Each number is 200 + 30 x the weight over its row's rms, rounded and kept within 0 to 999. Layers, rows and columns count from 0. The size before them is the row's rms in percent of the matrix's.

# q: layer 10 attention query, 256x256, rms 0.0664, rows 0-24, columns 128-191
# k: layer 10 attention key, 256x256, rms 0.0614, rows 0-23, columns 128-191
q0,089,187,168,175,230,222,208,183,213,145,182,164,182,211,194,199,176,204,274,193,218,204,190,217,149,188,217,188,172,238,176,202,207,195,205,267,209,183,233,228,161,209,189,215,257,216,214,151,241,260,117,204,222,181,141,168,189,238,152,167,192,210,204,165,179
k0,079,195,195,247,204,215,157,208,264,215,169,221,200,206,224,190,191,217,117,180,181,232,243,192,231,227,205,167,203,197,208,155,181,179,233,209,154,229,250,180,168,171,219,203,206,230,203,233,181,229,199,193,198,237,189,227,224,193,143,240,218,188,160,165,221
q1,091,190,223,160,204,198,211,206,213,220,205,215,218,169,195,207,238,218,222,229,189,234,237,221,201,215,212,197,193,262,179,243,211,264,214,206,225,189,206,233,247,155,198,141,187,177,212,201,214,254,181,213,249,155,234,162,130,191,239,176,237,220,163,164,206
k1,075,200,163,216,140,203,200,209,148,197,192,227,203,148,149,236,205,196,198,177,143,218,133,221,199,176,188,203,182,158,184,182,216,268,196,177,202,141,225,174,194,226,182,256,267,242,211,199,221,211,161,228,200,222,224,184,228,216,169,275,153,211,239,229,163
q2,094,188,220,178,200,140,252,158,236,198,217,234,250,177,281,233,175,170,146,252,180,179,247,208,180,183,202,144,199,178,240,199,181,201,231,173,152,207,197,188,225,214,193,208,256,243,215,189,207,155,173,169,194,189,187,197,192,250,193,237,217,166,199,223,185
k2,082,202,176,221,174,189,191,171,193,197,194,196,186,222,199,189,233,232,236,181,219,147,176,197,222,203,225,203,205,236,201,256,205,170,196,148,232,152,209,222,183,149,244,241,238,199,256,176,246,212,186,147,185,256,186,219,189,242,197,245,205,169,180,126,229
q3,088,160,219,176,213,182,161,233,219,202,257,246,165,193,204,200,158,226,222,216,181,216,209,183,224,197,216,239,169,199,169,195,195,237,162,275,183,193,246,190,250,156,235,173,204,194,129,222,180,184,227,234,224,231,183,155,159,250,210,194,218,241,261,214,224
k3,084,203,219,210,184,192,157,192,178,184,255,216,213,217,212,158,223,179,206,150,180,179,187,230,195,193,163,242,223,221,160,168,230,178,238,203,187,229,183,230,237,206,206,199,203,186,217,257,186,202,229,239,219,216,231,214,208,163,190,178,145,168,205,255,186
q4,083,197,197,274,239,195,214,196,276,230,194,225,197,180,215,224,230,264,208,193,196,206,200,184,230,189,212,216,176,168,196,185,217,264,201,180,238,244,245,195,248,181,195,198,160,192,170,226,203,219,233,169,198,197,177,166,193,239,119,208,189,232,187,207,232
k4,083,182,214,191,219,221,209,138,220,170,260,248,189,183,156,191,201,169,191,179,222,229,225,191,177,213,231,219,246,201,197,189,206,190,266,147,186,215,212,160,197,232,235,175,188,185,206,272,143,289,225,196,278,222,203,206,194,174,237,165,212,187,221,270,212
q5,085,182,172,250,233,224,224,248,171,198,186,229,216,233,173,183,223,227,207,205,218,249,175,201,203,255,188,188,231,165,241,126,145,212,236,214,157,185,192,181,229,204,220,197,155,210,185,211,208,184,213,195,225,220,166,211,201,206,170,174,163,224,259,220,203
k5,076,187,205,213,179,213,126,176,180,215,177,124,147,220,174,221,196,173,207,188,203,193,192,192,192,246,247,208,222,221,218,145,267,212,226,197,190,238,192,202,210,190,201,212,199,200,190,209,168,248,204,182,261,197,176,186,180,191,189,208,203,188,228,207,177
q6,090,149,166,168,197,201,183,220,127,174,149,238,203,256,159,179,226,152,223,194,164,208,147,214,178,218,165,186,202,251,212,202,246,208,238,178,252,230,180,197,206,193,206,169,242,178,260,120,191,193,154,171,231,210,176,173,190,214,199,167,206,228,207,227,134
k6,081,178,194,167,165,144,156,210,192,197,270,180,198,148,236,238,179,193,228,234,181,225,219,189,205,147,172,218,185,197,166,182,185,243,184,179,167,224,150,187,199,212,211,200,194,209,134,184,147,193,208,234,202,240,190,212,276,218,186,193,239,126,216,215,183
q7,086,226,193,219,257,195,236,229,169,221,177,231,239,196,147,185,187,158,255,145,217,254,188,209,166,251,193,198,198,197,193,213,215,166,229,195,201,278,181,192,185,244,211,203,189,198,235,154,189,200,196,260,170,158,195,243,237,190,210,193,218,165,192,204,216
k7,084,180,193,217,221,195,184,217,231,245,160,143,203,255,195,225,232,188,175,165,253,187,206,243,133,240,230,186,147,245,209,203,183,250,175,225,236,234,184,170,226,174,170,256,198,186,164,210,194,173,188,203,198,221,156,145,199,167,198,179,257,211,223,200,198
q8,081,201,240,206,152,174,241,224,173,212,191,236,187,169,177,203,167,196,216,173,170,215,167,187,214,173,206,231,223,216,210,213,164,295,186,169,253,226,232,156,202,169,234,149,194,187,262,180,177,129,212,189,160,225,231,179,181,170,169,165,192,185,254,136,184
k8,073,148,169,195,195,168,217,266,165,211,186,147,184,219,205,239,223,260,202,151,132,194,154,197,234,189,170,224,180,201,160,184,200,192,155,212,152,211,211,201,182,178,174,192,227,189,211,184,192,213,184,181,152,158,206,197,251,246,217,249,234,211,185,194,202
q9,084,170,185,232,198,184,177,209,199,238,228,162,203,185,272,207,279,173,185,195,231,200,167,241,195,180,226,247,155,171,209,172,175,208,199,169,174,207,185,169,214,252,157,174,229,196,224,209,171,232,205,178,213,230,158,220,214,141,215,177,220,235,165,211,230
k9,081,214,199,223,238,211,154,177,171,255,159,194,193,186,203,184,205,160,293,241,167,182,213,147,197,236,162,187,202,194,257,144,215,161,169,215,198,235,192,215,217,192,189,163,184,210,223,212,168,207,151,207,162,228,181,189,205,230,178,178,198,205,183,241,170
q10,082,131,235,168,204,172,184,163,202,182,231,123,179,205,194,185,199,156,203,219,191,223,224,212,218,173,256,162,198,187,249,180,218,209,144,192,184,154,229,172,162,103,217,198,205,214,236,170,112,222,164,164,192,210,219,181,230,197,206,174,200,148,226,143,155
k10,084,179,217,209,259,209,192,193,229,219,167,232,227,188,215,221,173,210,226,207,188,209,211,198,117,273,162,148,188,169,162,181,164,204,201,194,205,243,258,223,251,204,190,237,258,237,225,186,198,187,160,187,165,214,223,185,164,221,137,237,187,244,164,206,151
q11,083,209,176,217,227,195,216,214,194,199,167,234,225,176,212,182,208,191,187,177,231,199,216,269,220,253,232,154,203,191,213,166,216,194,211,162,188,181,228,210,231,244,210,221,173,158,204,183,234,178,180,196,186,222,111,185,207,235,148,176,208,223,235,236,236
k11,074,165,200,207,203,192,194,153,213,198,199,187,226,222,218,183,194,197,245,151,183,188,195,187,181,160,190,249,229,199,215,190,208,156,226,264,208,272,190,213,234,176,179,180,218,197,209,191,151,207,156,138,178,220,164,250,223,171,247,214,178,169,183,202,194
q12,090,224,212,199,239,232,244,207,202,181,198,188,212,212,175,140,201,238,221,128,201,271,229,216,233,243,176,202,251,196,239,175,207,231,196,143,181,165,214,193,190,189,176,208,149,238,210,229,198,221,220,187,148,150,236,151,205,168,202,214,201,187,204,225,163
k12,079,213,185,252,223,213,238,161,207,226,168,227,194,175,211,185,232,165,175,170,173,205,171,200,161,216,180,146,206,238,181,175,172,210,165,167,220,204,205,183,190,201,192,198,155,185,170,230,142,236,251,174,262,218,216,156,215,132,225,156,200,224,213,188,201
q13,089,206,208,149,216,203,257,174,129,258,204,202,182,154,236,246,230,213,198,184,176,235,197,159,187,207,169,144,209,152,195,207,218,174,164,177,202,153,224,192,175,180,211,201,236,245,227,204,219,169,262,178,126,192,205,178,158,184,249,214,179,199,201,214,216
k13,077,190,156,176,215,194,264,199,217,232,252,147,211,224,155,147,226,181,195,193,201,199,178,169,212,197,172,209,226,186,226,259,205,212,267,188,202,228,199,152,193,178,246,275,175,230,260,227,212,221,186,172,240,212,219,154,170,193,200,195,232,178,198,199,166
q14,085,204,168,200,228,185,201,171,208,213,199,187,248,250,178,197,198,186,166,186,157,210,227,180,202,138,151,189,227,189,179,176,308,165,222,251,186,213,204,222,194,178,180,214,173,231,209,200,134,270,197,218,228,175,184,154,163,175,185,134,195,177,218,223,188
k14,075,208,205,170,213,201,212,155,227,198,215,180,145,179,213,228,218,207,226,221,156,210,189,221,184,247,224,223,221,198,244,214,206,187,200,213,218,173,166,159,184,230,237,208,222,169,174,234,225,214,202,218,212,222,288,231,218,201,225,178,212,161,224,187,153
q15,096,173,195,189,187,157,212,143,197,169,232,183,173,217,219,181,197,204,218,205,200,142,163,255,211,154,217,229,188,197,180,200,201,205,247,229,184,228,197,187,255,242,225,174,235,214,197,211,233,221,196,213,189,241,196,212,176,257,242,225,171,190,186,206,170
k15,092,247,195,197,201,236,202,145,222,189,208,218,124,200,233,196,219,172,257,179,218,236,189,213,184,196,188,134,144,193,213,180,219,193,199,267,265,176,162,226,206,210,189,209,231,178,240,201,213,187,199,203,232,194,225,191,173,215,162,163,221,260,212,178,184
q16,090,183,211,178,183,229,186,232,231,186,179,212,232,194,217,179,176,235,259,195,232,195,186,255,201,234,251,173,165,161,182,249,206,183,163,187,230,186,168,207,206,226,170,217,176,227,171,216,232,229,194,237,190,157,176,272,206,206,213,171,218,155,223,181,262
k16,083,185,215,211,161,204,218,212,188,220,205,175,160,217,229,238,214,214,190,183,251,195,157,214,226,139,218,238,190,151,175,203,281,163,195,304,215,163,172,212,168,162,185,166,207,216,187,176,264,227,202,192,190,187,188,218,155,216,199,216,194,237,228,174,154
q17,086,236,205,223,222,268,224,222,189,285,224,222,194,201,213,208,245,183,174,204,166,235,201,209,204,234,169,190,243,185,201,197,228,185,242,172,206,201,190,232,206,175,184,217,168,172,160,202,241,228,213,230,211,182,199,234,196,150,259,186,163,157,183,172,227
k17,082,166,169,191,160,190,230,229,134,219,217,195,217,184,222,174,158,216,191,197,237,194,163,228,195,196,179,210,196,195,235,218,220,187,227,180,182,186,170,196,154,241,183,187,156,206,224,219,199,224,196,266,198,162,185,226,252,178,245,187,205,154,184,214,196
q18,096,162,213,211,166,212,238,183,158,160,190,159,178,180,224,155,188,167,239,176,209,190,199,180,212,170,203,221,218,181,240,216,171,183,248,152,202,108,180,162,143,221,256,170,156,219,193,181,180,207,184,176,159,210,209,191,205,256,168,194,206,211,186,180,174
k18,083,154,209,190,196,213,179,172,225,167,155,199,155,197,242,256,215,227,216,171,250,223,239,185,204,236,174,148,240,189,260,187,213,200,169,237,214,250,223,193,198,207,247,225,192,208,180,190,191,184,196,163,226,247,167,176,203,207,209,244,212,255,180,194,151
q19,092,224,221,196,222,195,172,192,201,182,174,202,209,170,219,213,162,192,156,139,179,165,192,182,215,190,229,187,203,215,141,170,232,208,215,201,201,183,212,187,202,216,153,264,231,217,230,178,204,180,163,174,214,171,165,146,223,162,195,230,248,195,184,225,200
k19,080,190,191,177,242,172,177,207,192,194,209,152,257,228,171,173,244,208,242,175,190,215,230,223,181,185,167,222,182,213,162,165,156,228,213,229,183,182,188,237,223,121,191,174,172,164,210,217,234,247,209,175,173,244,255,167,180,149,195,207,222,156,218,246,211
q20,086,172,204,205,195,188,216,226,230,203,203,175,199,255,218,217,203,182,235,252,180,232,243,156,194,161,180,176,218,207,112,222,232,180,170,164,211,226,201,196,211,182,194,147,254,222,203,233,168,185,192,209,214,212,209,177,187,197,222,236,170,216,220,172,188
k20,085,224,181,181,206,230,212,192,143,201,154,188,206,164,193,217,187,224,166,219,219,221,163,184,250,184,266,218,150,209,179,243,211,258,215,182,188,200,191,249,194,188,227,203,167,222,225,211,262,240,183,190,152,195,210,177,202,249,163,175,195,215,210,197,279
q21,092,178,218,168,161,208,207,117,179,253,180,203,176,238,228,172,258,175,204,211,231,208,259,239,216,204,245,194,212,157,236,192,229,190,181,217,162,238,199,232,222,169,211,194,197,206,281,187,183,171,205,148,184,155,175,219,187,202,205,214,176,149,207,204,169
k21,080,174,202,212,176,125,237,193,146,243,137,212,203,176,213,189,188,221,235,238,167,230,219,197,178,220,246,185,213,177,206,200,220,221,192,203,163,176,204,188,170,274,199,170,225,194,186,192,149,218,221,161,172,209,202,208,208,190,237,183,213,210,200,251,206
q22,089,204,170,258,192,235,249,285,163,169,189,218,170,193,192,236,185,230,180,209,150,199,206,164,231,175,218,256,191,173,152,219,217,199,185,198,182,193,197,189,180,213,196,220,251,245,156,256,143,237,227,229,238,217,235,165,201,197,210,209,182,185,171,194,202
k22,082,196,179,181,186,241,191,222,157,211,240,244,252,182,288,225,172,186,189,208,223,209,203,184,240,157,153,199,233,193,238,191,176,230,219,235,202,188,252,238,181,205,214,173,194,201,156,218,210,160,210,204,187,176,212,179,232,195,160,178,158,159,196,189,210
q23,089,200,211,208,173,140,194,172,171,214,166,219,222,211,174,186,220,247,155,195,178,207,179,214,199,152,233,256,228,208,233,180,161,217,176,210,170,185,199,146,233,165,222,258,199,229,164,225,166,164,180,168,192,205,199,187,183,211,247,272,223,221,161,184,202
k23,081,223,211,199,240,177,178,214,227,201,207,253,190,210,191,195,164,164,253,208,128,186,208,181,177,289,165,175,219,209,191,191,264,204,234,233,254,219,169,244,226,247,210,162,276,186,170,187,258,170,224,203,247,133,183,174,178,189,196,238,196,189,225,258,175
q24,086,215,176,182,224,156,191,181,237,127,150,146,155,161,192,254,183,217,226,214,151,220,228,132,164,181,197,184,202,208,190,183,161,220,139,226,188,199,173,147,235,164,172,221,201,227,197,201,222,201,111,143,181,208,225,170,166,218,156,203,233,193,173,220,144